python train.py --vocab_size=605 --positions="rope" --rope_base=8190.0 --bias="none" --extras=["capped logits"] --init="uniform" --beta1=0.95 --lr_head=0.00836 --decay_shape="linear" --batch_tokens=32768 --seq_len=1024 --dataset="wikipedia_en"
Each number is 500 + 50 x the weight over its row's rms, rounded and kept within 0 to 999. Layers, rows and columns count from 0. Numbers have three digits each. The size before them is the row's rms in percent of the matrix's.

# layer 5 MLP up, 1152x192, rms 0.0931, rows 164-236, columns 96-191
130:573483537422439534542594451582506426465517397434520560558491557550501548429593476534410438600454397573586546502477446472413518541599407515515401553553489517554539505524452417559463468504463508454468492503541452460543488463516491548500475544467421619538444471593466444524447518472489464509
128:483568533477448454555443520527475497554489379512493512411591491555540457429531544494570590558507498584399446514516562499527481522488456535576487432461408473493525641481483484440552471474514492478483478481540523531468526540483487530539505637500417579481522523442520512500488493580475476527
116:475577515515523521508388488481501500425481499440632605568498494548510529567529467497494518465521493550546423482463495490439527532547540562496548475475433574548503493454475580583550535570401468487469498502528362514536458479466619476580444498525519452540531502483549508482543469521386501456
115:553466505426547467514434481512423393515491422350537519517550528554564511466495398452502536485468484575523445495475483482478472498480499488553489482528438473500462575465527545555516429442518435427533493502552554471576562432532504587453491413507496582472611490488547469345448503471494564594
112:473589543512583559474413486458481470447571420436530486517479516544523522527485475419548526432422495459563491524460436573452466550508548523632412484586483499477457609456480480473502435484470467531501472548511516532434502540565475499513500597587459447507452538548475534491385480554482564578
129:447505572483487585524445433499482398463549519482494538470514549526496543583522524437429513526571514468519414435514390597494506529549562525544519497458471508530547465445570576531462541509516574506401439421501514529479474519527547481507471601539557440544523473502471496407379492478376506607
057:484455583361560570472558493408489455463539399483465596465598462464530643503545534488456524547509520469486490458424537463392529558497494544542489500482459448453548545550554498518503473531388543516534411539450449455527483501453572576472485543494541479580466558483527422528444457543467464566
111:473502538471444556529429546461575426456539513464591490512656500501526545470611428459590481447517500465436479424470511557475479445575453556523471451478515496499469483457483498467507486539442555496520519469508519477449576470541497542558563557546463538479549584493497490455419466536349505628
065:489511539429494510498502450469472449488452418444465528552507409472591601458569570467494485548457415447459384508410459499406444558572513511494500498492471561546545499573473492499475482495497519484398484480466543452444500508452526430551440486458486580511546450451534531492388450478477498611
133:470471477451559509517513515426439529562529455421494538418550589419526601451579571456496533492459488448499470477501513552495492522510478555477495521416473491511591519515472471534518479491478514445466499499561468580494462515426534505511464521418545474529411524512523413460461494521485576524
109:523532599552431499544416466493516493450481505553509534494493357439590462495508495535503500517522507581490573571468493501505465486472463486521399502523559502490508485563566399501592467611519517491494462530424494540498575574485521513533487505508369501524534469449527567531523483517544418509
114:480533545418504516487447453513361489469503509388470533445496449498439546516496467399511544484474444471479480501525506482439479561534469453521561473505457556474612512479469529578467369462572496451421438441503585527471519506445495489516425474542542439521523470539401466495621422569459454471
140:519578610440448496466506379414495418461504503463615553456488383561492480504527493537571441530503448563491419392457514500545453559507435469514552545457464535538489513460435600471445481539505481431502481509516578484446543475456539547574553412456447510487579600479487413431490522548490483555
135:460546577454466499470502450475473385465469502463537545560520501518557498499512498470496524504517473467536439446490427571518552565525477567595473483571507611606516513539503449588517474605491476571424531526530412595462569464544524437440500500481499530569528519488448490455430557445500481490
055:508473555511494542488509479441456507381526471527493479488566532463601534408599536535470483519481407555543446436495578468488486594465493541552417555494505530539591547570444530543564479490413509557545518433427550503485447566490485515434532468503482477491552473527465431357467488507454427520
065:517506573422526548525469492431473441419463469527536621540609522567567550479591552445428486469524465441480453458393497541454477611542531570564451542482518511565502582516464503533564503455452480552450458512513471502477444493555529562546516521534481460573472541514553466386461585505372496543
055:478498578481572598543437468499437439474542386540502524508546422486574579431546538557500520453498540490509486441411488439481537512453456521442430513519485585484513564489528466537580464512445480445488455479520518469445555498500574482522485554460551491538588504507438484418485489480526440615
058:479478573504593529515526571442464519465454422511429559522558421513609615535590557457548503474428507526430524443390492451482515567459412556559461519423464600533504554525480490501497451580451520501523458450445526398488468561476515470489584487465447576495498458526525450394419553573466526549
111:538529585509479510494449451435523394433529446541522576511508519582574478484518467526479524502366456488518458546459517452438524519589481500541467576453587610528520508505450516514552328584503534479533522539488470478424527481568512501524502433582495506493490578562435446364342464564464487511
133:532467527514460526555541511481597476555511462516589507503501423584541538496573500436516541430527500575486481452424533507398534505441505433469501487498542533558513548481539473512564528661399556605478496592507580477402526522479497527450534485507435576533567468467436503492412455550372527515
067:540522564390519508484454464496506430493452427447490504498569482565631616451587531460464541538462420613486460544377453553436464568495450517547453563482488612570558482482456502565476500502496493460506448506475538512471475490530536481492505493468474569541446535559550409476360525542469483531
078:476541607513488529397454450371493498511524431514602509519571395538498602499645555510526479526491496495514507493471446424530397561582534521484519533474535546486484575424523453478514452526433545562519443543555521507479573489520537470562556475481395487526487474465547527532482505505491540649
057:440516535470534478531457476463420401429546522461518570542538536551588607404613472540470581505486514518462487449364521516413498543509444436491502457560486496512561584552500479497543468521394440516523422488428468512515479515555504532520507452536448526589558501549464439435451508476431441601
113:395456528405590577521473383404485440487456521462531476542578482579485520584591551550555473418430464503525555487459507588546466492580509498519542532458531492506529474462508473463484518478483522520422525457542560446538567461456503472538445570502516459523622601523430541461455531441477528576
138:541537518381418477469461435490502417521460485440554564501494528557526569512539370474545499486519492479568542494418564440498382464444413441539578455575497502454508522537522555559538362487472565531522483548541551462493497493526510546545478402535399655455547523490434478407499480463486451537
131:495537554455512530534452471485459509528428432456530546421485546457498550492497522443468444459540425476466464451488565469510495551566521542531480428445444644523564489479507490500505482489530499426535412451524489431540523540520505496541595568517524464604509482531611471478486510535468496527
063:500483482439477585482495521468491469433499408514515538534531402496507617504545475411503498507465492503534433369438463581488426514561482429465467517523543591494499603432476521452491466559395468429465483554420494518418484487485545580519520556437428561576561489531524516509525457531436541579
056:474504485394459525516511486454541477463513432573508535474548464473582569481583505453526542561488496548556469417440439470457427596456406498470484454522515467444512520535494489522539536520498558452466426484529447523488497536509532487451448425551447518533477472561495445438413499437409385508
121:482570537400507446354540366510491304438515497512559455516548516561551547409540533494492476547494506489502427546491460531484417617507465444581474430508494539549457560544429365445465475525461476440450520477475538553400573529569508503472477506460419525486447490539472507450495462560490551547
116:444547529511449449457516574512559396450494528531433566584611517615538499475541449502423487519491516556552558502478433554504532533498417489514438484541529529505476471475567521493471405590408479530455454480517440478438497433566547546455481610535441470593533502543544495466521540492451478514
119:424502548460549541463408506289517464491563517481541450501503440498458540483544584481496551514552455397433491572493612485531492466425469436421476522504494522546526560499485515496502522467486449449518508506499580434429478463450492576498551557532492487435469598483419483437408440526508550520
068:445520584408547491544480498412472406523553444485532531510581506499506569456566463425499456454504420537482474430416513437425519500488441517543491506477500545558552535562512477568517388497465442546486372463453478508513473557543590494581517485506384506489514514498481460414443487517410518512
110:526498522451509494477417545380479407440582465527455487507507445538466520461550527433440549525452465533495398496471406505515463459523408418488541626450489504495674476519544491487473542558489567464501450438538538567467463558447477557545604570417444462419499491476416499477515472507472516565
067:512517570412535575489497540433530439425516445569502513453565476457565549438581530415443514493441424480468512474348480481459535604416477498564493526518494540547547493507505535508484484534412511427557455466549507494485455490471523577507523466532412518532447497567542490393509519524425506597
066:482595576372511512553520562426433504501500494522498563554528479521544605493634553446469471433512475590492416500476563546510464592438457556505518504435498550528519567537563482511481470543394541474528452491489515483542504509511481546503492476455519533561518512496428503438432535469432483514
057:544449532375483499511537518385434437482492452484584563439540448525623555382591469503491568475439497483468484506442444446448450548449486393452462440428444540477524537498500529470566447535454491477501397438405500510484467495555565547484507492399393514593559554530408413473514458448496485578
117:464492508336506519521552459511410530490503387467468490442545508519558537536496517578427521588575472558519537411456488463454532477477417429486535561503460564434595493435559555623537445484502499510542442570488445458545508539496488527464503485444510624590527466510481513497510536588518408517
128:498455513537467476425518467482492454490521393528522503416535429501598512423517560430515481490488456481496531514453517517527393516475432504519481522440574565464546543477648422483569503478497544537519499485402552515439514480537555439445476397458414553528527505473490476506568455596468482510
057:450526585431503530480507495385422455501510418471497508411556436482619514474584556524488469493527436534502481534416540525488409530507512530509541485443443568488604564474485516499583414641439464463475502510484449492503457420548585456442481550548459545527525438472421505499438544557454443542
121:491538569294475480573449471557500468501535395444531555577532530522554559559559477467475496454500493584576478534526504499442429506655439557529496463540551558536507524510412456534487477525396538513431432537536482467470523556472462595498478592537479598585443532545553534468411490450477494568
122:509502528379504496436569454438473388508515451528533528510593490442523550415547562472461579575529403498448466492433524410437543547413517558496551560516491522606470491526470572455517475489436516500497500469569549509548541593464489540518568437499517490515512548422437404487476541520468556446
116:469529563479463533530476476457523520470473489460551553535509458548500510437579477505514473513458481589476484494459501451472535524521564539578506464564491469563505532474482430404511458562376515535457489491491399432496480474563522515598429503504515498528480579437506512505486525488408520506
110:449463463499557542447433579516448567456612397499479538408529408471539473450532519575555495513351525481496558510503531541540494510532456474508548530497526542454508507510527445438586456461470446484463517521448461454496451521481528447533517485502455417538483495541523485554546473513518438532
122:471535571472474553507498471513536451508497491510505573456503449577526603576667402520601517536489479447473459462484496495457500498611541480512519428563527554518566573500401537526475451509425518454446510540539522544437425444507479626546465533595496487551532538495487497465462523505402449570
120:549543532548620560438445482501546476453555508427514553406475483444513540510494495460483507399421513581458480561465463562456456492508519476537444540458462496449534518486528476428589374476456436450510431534394545436523466461512493514580496490629483541522473513557519492504552487495464444576
116:544498503460465550523585559489460511505469496558565558449604446494555532420534498592533435470469480525539567496466546470434376561475448462476443471529569442444549566508499424498464409559448558525517461463502547467551474374536496524535622499431462588544496514525473545510557550564462409544
143:558472591448416526453545409538473450476485434485579518552656478580510555479531522437523423558431467579549416540483485461478534497498438548537502503487476549553466566465522475616563471523413544550456493548511525449486512451466493582540497501557532625607470482503482441459478511474522498589
129:570559505387497546481558413496423457470513402521587585534570504563537532537533461586465437511463487584593460498478439454468508478481469505523476464416514506475481555476491452523519420508470477452449478494553545488589442440528454569534484519576528623566425402617416514502494522467506561528
062:443492611371553556499483485442414381483506427511469515501610511553600584514534546497499495481525399576511413477467483394426430491384438515502431479441431516479481560561504521531560541570392512533480425515471493491476396544564555446442479464494415525426548517557472450427432523501456466487
056:443519584465455544450499539447430476435487422504506508451560519522537599497586494578466509487529470501507411477406408441412451501493495529471513527457487549455518534543589476493518500525489541556437393502432434410585471507468513518455487565486391479496537477531523451416446495511455425596
057:480492557492488551537540431421479488475518406526509548469483483571592605497551507422527425539527405455519467493415494449425522617430548549535431520542415562484520511475532525508480489518500542461498488531558574432557544488516567512497499487522454572528458554538419523476379507543432540538
057:542511530500521552480456536496469482417435485533515545554560443541649584487491532526481530485510356482542511489484436458446399546452451505485449572426435523476447568506460502490571461558452576511502396522469531457482483434518546488494614506421404537569541421527574508468506437452401522516
063:492489553511578563449533446395447413438448471507565513441523434474568575525533482526537535510508473524477514488408478399496508539489486502509520522480539551479569604521565488493563471532454524417413493456439513417547487521491542561497502511526493614544558521588518480470542521487438456608
063:523489574507524590516476489444537519496495546456541553548587487472515564528637540486522500515545486495443446441501477429445515536491494494620492504446502503481522602517524543501575459476455541463548413490461537455468431436545569493472473549484481563539464534545511385438409526461356486579
147:531512490468502461454532429493496466468479482576565595545486463530554531419515474449525520514535477626502484528463456460438477547541445532632541540503417542590496611522513504400510371479443431408538517466511505469563464504500530594508475497523485559571518437540456508378474486610487426518
131:511605536481465546517563525481492469454438557461533536548544432575569553563545495570541460468537535504545401455529528494497536511447433531497489522543530613509460530477466434554484496551440450512543520540466484558431427521503624579583471546469416581492544555440537462382379586564562461572
124:565558517409486500528531461531480469390529503529455558451598467507565515499494487485409502514420487535459442463422458462384495497524370510672434475530526492532468507496504435504591486561402528549480515598399446511492443575530458543457563578489420462602531478486573466445492452485485411520
130:537493564513529517480497452509516513437541457585444576550514509488614490433522493509463561603550456578532440378464521504434467558586504551562460412556473525468479552488466454538595469596424521471521449561489478529554458453613527460511453490435524462539495504466546527500527524492480515557
127:508494519414576563492537505511550475416490511637531518471499567409527560511487506522382516505388430445466557488513492395486545465480480525506496556501536487457539549494515537565504454466460549546565500466477523469505491513530477483445523445504562541520438434469564493390443468475477430563
127:431477512375499526502516519443560407544515390436503506468511535557522537508580536429507547536523429514537411472513517611481493502608406476491451585425407505555542485508569478529471461516479570419416504516498472531433437458451512596557561547458523534501514410501465368404424435555502518566
055:435500581450530577477496548461536519501544447570570581442517475524552523456587542476506571520459546510532505471405533496398471550465438469555528536435504532533444501486481525427571484548403531529471393461549471557449501518524593494585548470519533571552497559546538445462442542489386423534
106:528491619356471478535455513543430479469534509544518578561521415477492561482585497496562459455527471417477514456513440488510547525556442538449530455488403471465532564545527429553545424516481559450486520552484547469429468470488513565447547584498399509468488556512469509428496588511495431554
116:523525605368412500485550452519471395390458476396559578566530511584498497461513488469477518537473478537500486425435428466489508527502500431494515475533535542503505463538507452542509485543383523581459386533477483494499525560526537545567424479545470627579536504478420465469466476437496470523
127:575569514504555569448516475410460383437513469554488523571567481553603524437492532495484483440491465540511452473484448420484474580471457526603496472464543567564542509526578461509531450559425508497505407469406466525456447490567480484526472490553486444524402441490580582491528443450487508483
062:516548546408533599475421593408459442498434504476558509470546478513551598451592476531543534491451431460556519428481498484497493516474474485491434485558547649442546560488540466539592467569400460460515456559476489415481535501568549597549529546477516526490480511513438489469433603491416516552
136:606513632373492466546597442518549361493500494520601488583458495478507524439547470393568563459492489489455516514430504497509352526515454517545498497523500509503500483606493457493536454501366590536516491574558509526495481449518460500502468414477370512441514474495434492506481515492475445503
061:491604517408539539495482484367511461487525507483579587523532498507647607449555498496514482494514483504561457446447535432495502545535526523571492474480552589572534576528521545517589490599418426453482470570470544518535494579548544522431442494457481548484450431533467540437463487467381494555
080:520531529452542475521433512325472427426483491410528481483566469515540534446552490470528450519512411481542439430489439490496524575555434539562462465473516636473511555511527535516578449585470540520512480534453468517411496514541521566474493513523476498453520461511426524440445499493456496636
055:534496499436585493465499546504445425496464462519518510561556488567514599448542545567479530491504465532555515425446473487388480533523509520456497472530456623451495619468494561586582471477432498454544482560495430449412478489477510553499519503447485464527528509447536496447430544512470520631
110:500554510380449487590473531587537500551501440484528571478583520524459490509497468470394451407471529539541520513491477484401451445536440469520508493564542585469467501566506484571476507584435532608510488510472448530532435504508550546517487604592501562612561473489433584512597551427468481550
125:548551492486494507540480477408525528403554511437465498503499378548528612539466554497441598576513487524464413505450540518431539507472510493513424488452533556615542546564547572551497491502451491506479418460499486449450461518472616522427522442473523490570416507471500396469392521457516529501
128:511568620510496483456482490520603407457481522460556510509481446499569472551624510460512508553478511432539428526478489457545515573583517575576459474510532517547515529460545503528483423525445456543401464468516596536320520475492491507521540548566453556533524513581519512429468530565454543530
053:508498533369602518513471540471492438465528493467458549556523511565635598428635510490491530541417410528511496430429500447448464580531415571499490480499500542534485617522445499578607494545417515478508485562518490476536445508509580467626536538550449512473529464530435472472516514568399422511
# layer 5 MLP down (transposed), 1152x192, rms 0.0794, rows 164-235, columns 96-191
134:439486430435517512495525501460480533438520560550437484532470526450432528488501506452547552544524609623468467462440448510471508516376579487561492478497483473479420461491474484521624516508501405521450484523505522517482391541448492576465509548573464473501581517531399524507562503446544492440
131:515434526534466511472484493557458429604486489493494462477477501435475467501443516531453446568531545493497515544497517461543504426438442374501535619456441516420642533544410505525577479463497520466560472460566483517481417497424513472436518521425525586508483585510451481547507549468595515586
123:517372551563554534571469466566545517516510468538516448558413554419514494502466477548411474403602585506444507509492583513471452422479514494503558436418530517447529491465586550475441530529488529579495488490461451479495559515441448477445597460515459520455416567551471430497581505575447432551
119:462466578570546485537571572502517582561493504490554475553520548473528426523557540495482434473606499528518452525573554476462476584483407525426542498411464545511474534542573465477509537484455486583547531525524483488524516492438384515503497432596524507556448460463427439429501468485472443532
120:457498488536362513514512578601454515465484607581480484540457442550521538520475449564513555558469498525387523482559473540513499456427466559466598446501584542467479518494567603498508462491518527453463468436537571517519498456511498472458536471523464496511490419531448562450560477461472494551
141:491519544451416574519435480549508528489443473607473544491542542380496540390438428438484506563541565489551535449618483444577490536516447526473442529562383469530539482483429453492512527576530523460510463530442502444544493599479474664604508467496429565473531565553469638528510466502578509424
033:488525454507510455464515487502520398575470615618463481556476572458440456498465529483513590477435501518578489525569430444498470428536541473487556568519504472482406377416519461536424467436597473461509588469528469435553496462547481485559379547501609522390519542553572525503585545422592516443
124:525407506510539548551435507468437495420557478467538446548442558477535536597433477513489531522554648460546488465538423429535518432530501504490491534493406395479532509459588523505586446457547513529496477498514482444434549500530449492431491501531518502394505495481450429631480515508479474516
047:478465527492511477538526543499467549522470536515550488556502664474525525461502507543448583424583514566521404492506471523528535499478496429438526478457386514474372455513418462479516534507470471535520484540499517539601398513474457482551473492526485473574479454503450484486501450382437589425
136:590498426513522414453514509468472529517506445574561412437477416472471562522566495514455448461487606515499421465530476546487449561510611488543447486487494607452526538484503483570516502467535482414535492530584430556439485469530592441484483445527523473506490451575555418553538572560555515523
111:505440448502508534467448399513540471523506480536445400480400559493516550565440530487492435571546523556425460502395463437471597466593476478460481517484437496420594422540512544512442522404547482482606531533514479446486455447541443463505486561488537488439444606529394470427492479488481473548
123:512473489467529480486429532514528504460460457558517485529498410623524448499496458537481529574533514498539451404609387526560527512514530587548457328555551443484413543417465532442554498421526553570479534586492446509538537509508488450508570538576522521479494448543537522544412486551534425460
135:597549536515516510404529458491447571425537488618494562448540376601406437516589477502507561420468501518579550606473448596467532468523483475468505440497590493532583494431483522537486477447439514550580469538524493505500575390476526420523479498534477417502487461466421439488543630451396412499
133:504468491448431544467518438554488481438448481528476392424483538590437505437476495489496492582506525571447553465426473435528545463485550443480602473488466493475464581483510460363536481514529494549515478530548597497485395522531506455430447456407540558524527458503554517532519511510625471491
039:499517481516560551513500478518449467476551436526426520473458467389517558577417531495561452567501515479500548481493563451393520478504507471511423592531597452448478516539540494467443412484509561427487509489447553424464457539565418478481492557567487514480495440567635499519541510488539513473
053:563433443565487442557497468500394626609543550522438487513511512516446482585556496542451523537471452492597573527515451450540577405447472509404480473564492496437494429524529552496550548491476545443558541436475495441577476507475496455481412473468541558525484446466570515637467542431533543467
033:495478377538452515452440613523573430495534483580390398623395551470423391558501432620469548501542531551509499543531531511503477487469442500549511495494557555462381482539476547539448472493584506504561572431435510446434404574424465473504478544447472440390477566479497519488576518517546463525
034:573532445493533459533508480546548481496595445585517415493556528450532498513498421519583473517515533496530509372521558384486449492591511568536462516452569549527439483549452470419486554535427444569513462459538532554514498548591438400483596486515439540451481509486458551438507517430490494534
122:545576550549508448507540495596533483485463503604459566469471495412554449476489454481455461446508470478537542556552470461532459424482464563486501504538447482501490388460450511502482482460554511558458431506521533382534512465554520399496478419462505529394472494466497494466434363540509413534
136:531435543500555525581525525451469569524488494530448411501519531410454544540463466578564441595521487539552534515546450524460512398512445465472422449514534430456486493476436514436549433454520523490435537404500523473505498606592505471478513474512430519471454496543550573502512522565530451483
055:491479509552470498492469536551424488524511606432456411560464545498464475584503535555464411489511486439530405509486553576531506546467502514521544482522555428540472367442562470475507657496561436527472561484455472506524486593484475473447478512431525493511481513410537504506553518492491543457
080:555495539454553487527508444449607575457468483518459401572390647478574455442535482441500562684473478483611476528577557473523535508503477511578529496571506402468458392471509513540534465370474474457489438536418578507420433453477401511518498562480501410472516495494494491479481537442501508460
039:549522531504491422532589517593519490587530462593383497541388530434437540473420469551450489486591494607559543501613545529421495528476460412527515578483507434489483446524450496512447515534503479545527509489464404484516546492477498467505354504464545524465553493481530524516550508486596505420
124:678485470640473488503494540502527463468456517588381529548484586398401465480449564517460526553576539464536479532491588458506518488506466521508507518556438472405462495424461454395454530514468461562457477561533520451611513502542519438491549494430496534521467525476524557542508580408509442481
134:425461499483486474468536521482501489457458447495508552446519483446460565508468472513502560444491404502537583568479480640419537486443421509440533599519520537441561481438466502492521523623444478461569444502561493524485496446499491464536526593449441528527467362526541514421400498583567467513
129:540477480519467563524507510408477547458501486456515460432498539483472458505462453578460536534463436494554547475482447415495602566484358455437469510464489469456503496484584580496449497423483452548394492590568553466531510449542487521414537503519525521449568523435455532556566439440579564568
051:560567514525473448604437507492516469458465502584483496509524502441573564422479489545506424442495535420496634583502552385494518567417536519512497473450545448510510412555452503488465448520457555507598545562441464548556492580483573534433483471496515468495455547461528503517563603476518503515
035:507589506539489463462422538580551426501532614508424472466455471406535475525505432461510478504485496584580510593516524582493545419526514527512547516518504406463416437491532566540524508437540483465506534523527478558514510533460468459437526568492522509476487569548453539478444529499458496551
115:421522492542488481530500592538433466567504526591427484486516571501536578481461452500410550490486591368547582568536534486504462454459571609520577422488491505471432569461550585490497488540584496523509541496512531447502533615500534430443461443497499382429558519445548552485482556456490465378
119:452526531541595526508426415448536580541570531579554513477399568610575476502506513498505521539471483546463559425488513562560477519448509468493537413490463412506523457550465594491572487461549482443532522469447497448502597495447432572507493453473492446520500587453540483486509445493466511501
125:550491507546543442521558577587517496547456624547526497604498512518568524547474553500403599571511480514581524532483576440450491482554511534449497463453408523480542480442549511450411528461524520493496477499538549468433518462541534426468419550511408493541573507477466482466613573493523457500
063:467614540469474474437575433589537525489511587514524482538388503576485445477479564521536515545543558440475542449469559539564580483536526472443402558509477518549509519518560492560534514473480525482587465316639479510569576519500361469492483420527526559489517483529539535460449472465499490477
120:470497445427465540507576441593556549534543498539474487546503528443566491530454467544597476471501480491550513435515576589497474474425459621506447453527531497568467567531534475481467543504429536527487490527484548619470508531539519486590471523469563461480601487428506496486508380515450486391
060:416443500462479484483488498588489531534504503529543424585471453519410433510561456520487453524461547496491585536546533484538503518469507522477507483604469488491440446546523478450421498419576545634527507520540452459514476575513462468459492550494502420555439448617534513463494594533622594552
056:578553484514459400517496496510549528542616536436489482519439544517558472481464513526591634523529495471561470542529493469632454502489445458405464550578514410495450465420467577514438574432432489495474503529554526433534473496421559439582476608485426443424498480471582492470521421520438454594
031:549577430574622529542529555504491555490473459521451524523555512493543508519521498607488468572553481570512554438423473547489580591495498448459406582545463539432500608526480489436520558514495440427511518611458464550454480429499488509523480478544545503415412490458473543512552547457567445484
123:566512450586538526478438510545604431485483598425476492603485455486582543623561534445462465388468427515555558540455475403460482522440499516492419499548510494474468535548447467385557479515406470512450537469488579543557478472446546478441475524503452447496540515486595478504454479369449546495
134:513541557526557431549549476517409507515533576627474509533444480416464475507546466478485590515469555482512482577512474520466536528526422587474528506589498487451555514472621383588534491448516594580564515502580455479531417406543524538520494511543538452440600469454481535402452466516488532562
035:517475431556518511432459546501447597558499501523505457517499515468529383588492526553495550564479492497464525538480542525570516427572520553346491403483549467470486507517495511481578528511527474445517523442549529620474468555546479490539540512469424448568509505571471512534513466473476564492
131:559553480538503505484532534411565510475418528552475448423486447385462571530378505488501508480487655533431469533536450436500512564478523426508556483524462486425485426553546589508446483400529422397576500431482412467486480453489431412489531432526425509373409523517557559535476463450493533540
130:495422465559580469491427558444478449462467579611438460601454503516550504467529412468472443436432486504554607539498497410410473474432523494524482527553522518496488485432455473491505593542565470440529425563377511506526423561447476543473508405529526578471444544598512470438546496540474462484
124:482576450558398495543399484518484457461533508446478508425500470435572433446473529457466586566449459421595463535529531545500660477527566537455541512533603400494536394520562603515425501456579522466501594461638465507598474543563449427460462506402501492486452517518520456449519587526532559521
113:547563557527509494534562489427472500516446490498467539489570501509480592557446547536463400463603516504446496479462564477466523439405475474512480451440505487469511468503526554480435506503494475435604562415466544480583539494553511570531460393498598499509477527472585568465478537468495476527
130:513532434500451480364510442524584465529507515525507491497513434440560450486439469491528653605421575577523376551515470391514561489472487506481455538603539559433493532498585491554499477433518538509464445520602505476520443529601480464398452522529464465458500478520428556645519420468542536541
128:503419517422473470457440524531488553455511542474543459514484538502502458507508515485482585533510557450492463424468459586525428515498538506489542330451566533421567545514592524560484494467498510477524489540534538575427481579392573392428514439481511503437583594500525507517534445515475535470
125:567416555471526548558442482537522489424431572464525535464433480484456477541573454447494470563500410528556468477549605521431466439460482508536416491493519470583507566554466476566429521413531495452507443526520463450488426423439508608574454586561516456425506452466525473432370494478505521515
147:503532441487502494478584489494462516524509541484495444524457458558479427432504538560467503501612450573441499560489441487449636483460493565497462498417512503543506459583486456524479579537481534464492490495532524536610475475478561602522514491456476556529520590519517511520601493373531510450
134:580493468480492414458491536490491536443438523503488528513523477527520429458560493491459543517459495468349523486395546530551526445467475635537596547563569523521570527452452456576501530466478455553587553516524484468530515509465542533551537470512623477583479519537464640491519483455530494535
046:562468531515475525412557493491520511533584496567474444565516594504521537523453497472481536551542449560503408450419520480500637483529559508452419421525514540576526528547450503380542484517514491446521501536557511551389452589579564518587501493547541517534501503559450566413504439381482509524
040:536516415515468512586470405543565475548563527595432497561481461401474546557478476438508532492549511502571541591510416473506490481441504556470435434566511513505470467420567463442470428530554563453528555562469559493523472580538406425499439484469571472547430514476490586514518564501508462531
045:446521459587519502447497530489486508569446556529562494531411501498417332622463476524492493436538553519478397493561369555509565433505553468440528436586567509533431457571486538537457514503546507517516530469437509503458527506529453518517518552416590481595563536501544542531515561416507486501
040:426405548510567491427525501551429471507594526514384483538462553529474455499507546439482545504511517537531550545492439516538608512493549567482515503487523536547443386523561569519529515450580547427453500389560558551498519557501467492492466496543482507457505557564385491528527516500465476436
050:557455398513562555506496495504417536570558523468561472518464475530549486471431507534461509487500484456441422534570452526505481363478533550470538492564487564464509616563567476570548526460502532461485643543502529552529544459582590565534485469571463511394457569449506519525549461452596453394
064:519475513525432408518495508524464489518567471444545500465444508482458463525487541554456479476513428484650558605412508468452573547431538463470520471580466479495505506472555537533517606577615431499481510405586492507463512429462573526573467434466463560521458539516504462592535506456436536504
141:455445518504487565480554559519484546515626526459448533637459609516447421419580489472465530535527512462469517514607495516526480490492468569518555380610530451567439471501555465532400489476450448570520421575561427405460511416551430518442516562477541416500509534510531508475549459512510478440
139:645496506481454519556486482471526536531562483455563514548520631362501502428471472554548518548433534554466540379478451588504488462409512462555476532496488503420354501456446499478470512434502427464480441562489463562470440510517535426481500437491564601438439495443477551518424581509490382470
124:490479546597588500530367578469456489519536452533542390498460563496516514553486436566360497549513438480448484492451491491516489454512582492451491363463548447410439507392452487551476505543541538520526561475480529493558483549519490535521621491454525414554472523493521475476542544528341467435
122:444437483489477424503512562501457492411433457408572550546515567485500393486494547470421554443546448479472504493564511490494435434448508567448563539446427460514445483557490518491506551436443441387545469413467516505506551448500458486404561487505418529496547498481496540552580481436411516527
136:547456501438572474439492564543473495646572408471529474366475467496459583468614501524514404416546556484467439462493646509453499516566488479548478458464525553533493511528532529501533503562511499475458543481494519616461490489527441461509542501536497525499484529367483513509569492544478563456
131:494536535557425486538438569506489455549530442610537529472519489555465503505496433596455453484454543474497490474400563491389456508590491500557448516512498427517568518518499560434437506483531508505481610490503569566576452456506527482505601608584597533473453551602480420555531444434457583485
040:564550490530574533561490494477483484531528510490482566436549404400566556608468561545487451541583512446441563470537484485474521504451567452526444475571430473459510502537528466535487489466473497485497524441485560399508469476550476457556579417516580503523428541388553509562554438477436525505
115:633434465474399381508573455450525436507518504517496495486454443502566494592567562452410501464663468499530497567463574469473641514458578487446426554548404500519502556493507542529423557433526502457483493462575463566611458575433435505512455497510571502452513561481479493511501518550437555512
132:514624470556504388507505540453532503404524488443481501470479502538552523502490493481512486536511437467522566435476462533597557478488581478474539538437502388512430383474610524605444506499482425507522543504518460573534461544556521490501516460534611462453475375396569451513579532563487417498
134:550398434533564473494456357483535534509550558514369493541440455485448433495538435482444493475561551528458584517497530551416452471532570555415536517557532591425509517464536487475504495484514543561468462486482478501568451556494504392467490528531466554506563531435419427477471519375542431562
049:521519560455476646538490484498498514484588470539534558479539587497468529567543452519540599553501515491519484472593433574484417537434533486560516597599573479459497484468557449643452458542493584535505516567499487489553407610500489456485425480498518508485514548430443552556476483487402565395
143:445450533494505488508527575332441529513528507576477487523442465415525458516541461447514489489475465477465537510519540436497480426552468484514442462519547482548445494570507447520414470461467500448544456570525512498462474473546442503531399462471453474490528522452516514492457383500503424453
053:515592467537452529491439521556332516504494447547458599541418540467528469462473591489391505508507513541496496581503525596533510475500493493462574413500420454412547536441460545474549454550633441478521534463563446529461571506547471506494531474465441557451385495491561454618519440504567572426
078:479445445563530530427531562549487522567532498540479565540567572525539516428483498569519513553553465418436536565489476518452561437438498488461485536517522444489490500569568487480438512531476552546468499500536627592476393602519541530386462458527502407515532496521469436431544526541536469466
031:578542498456532440537440503526487521478476505478478479446631454550632484578573592501526472493488500391504455538455465531494520498542582547552500536474493497495367516436449511555440495534524534475501574502458429476528492547526450441507552527540526405514422477531494628560521635476451486548
122:544523472546513448501449533424470546507530635545479394475449393450513445553431482512424534586528472456408559483454512431551520540462503528533507414529469462440522577453464492507518537476558486477451563425480548517489519436432563489530546406455489466529516534446604585568402499483557561522
122:503471519362544537504489436452480557492513550554528421457592467561562607496399368535466503505535469612442483557510567456443544463523616457512437438577501651482566551488524518486473461525487514440437439499505555561519523473574457447553428484479482447530422487537502535476436481430444605460
124:552486504514468411486500568512506525482498489553416407519448568514546412425503395489480584543541531451539443556556507284488480485463495514569531422519539427471465484442464516527524574423513511441452432511435568420582494473490476549462505508432600461421484524423510479506495577439474538541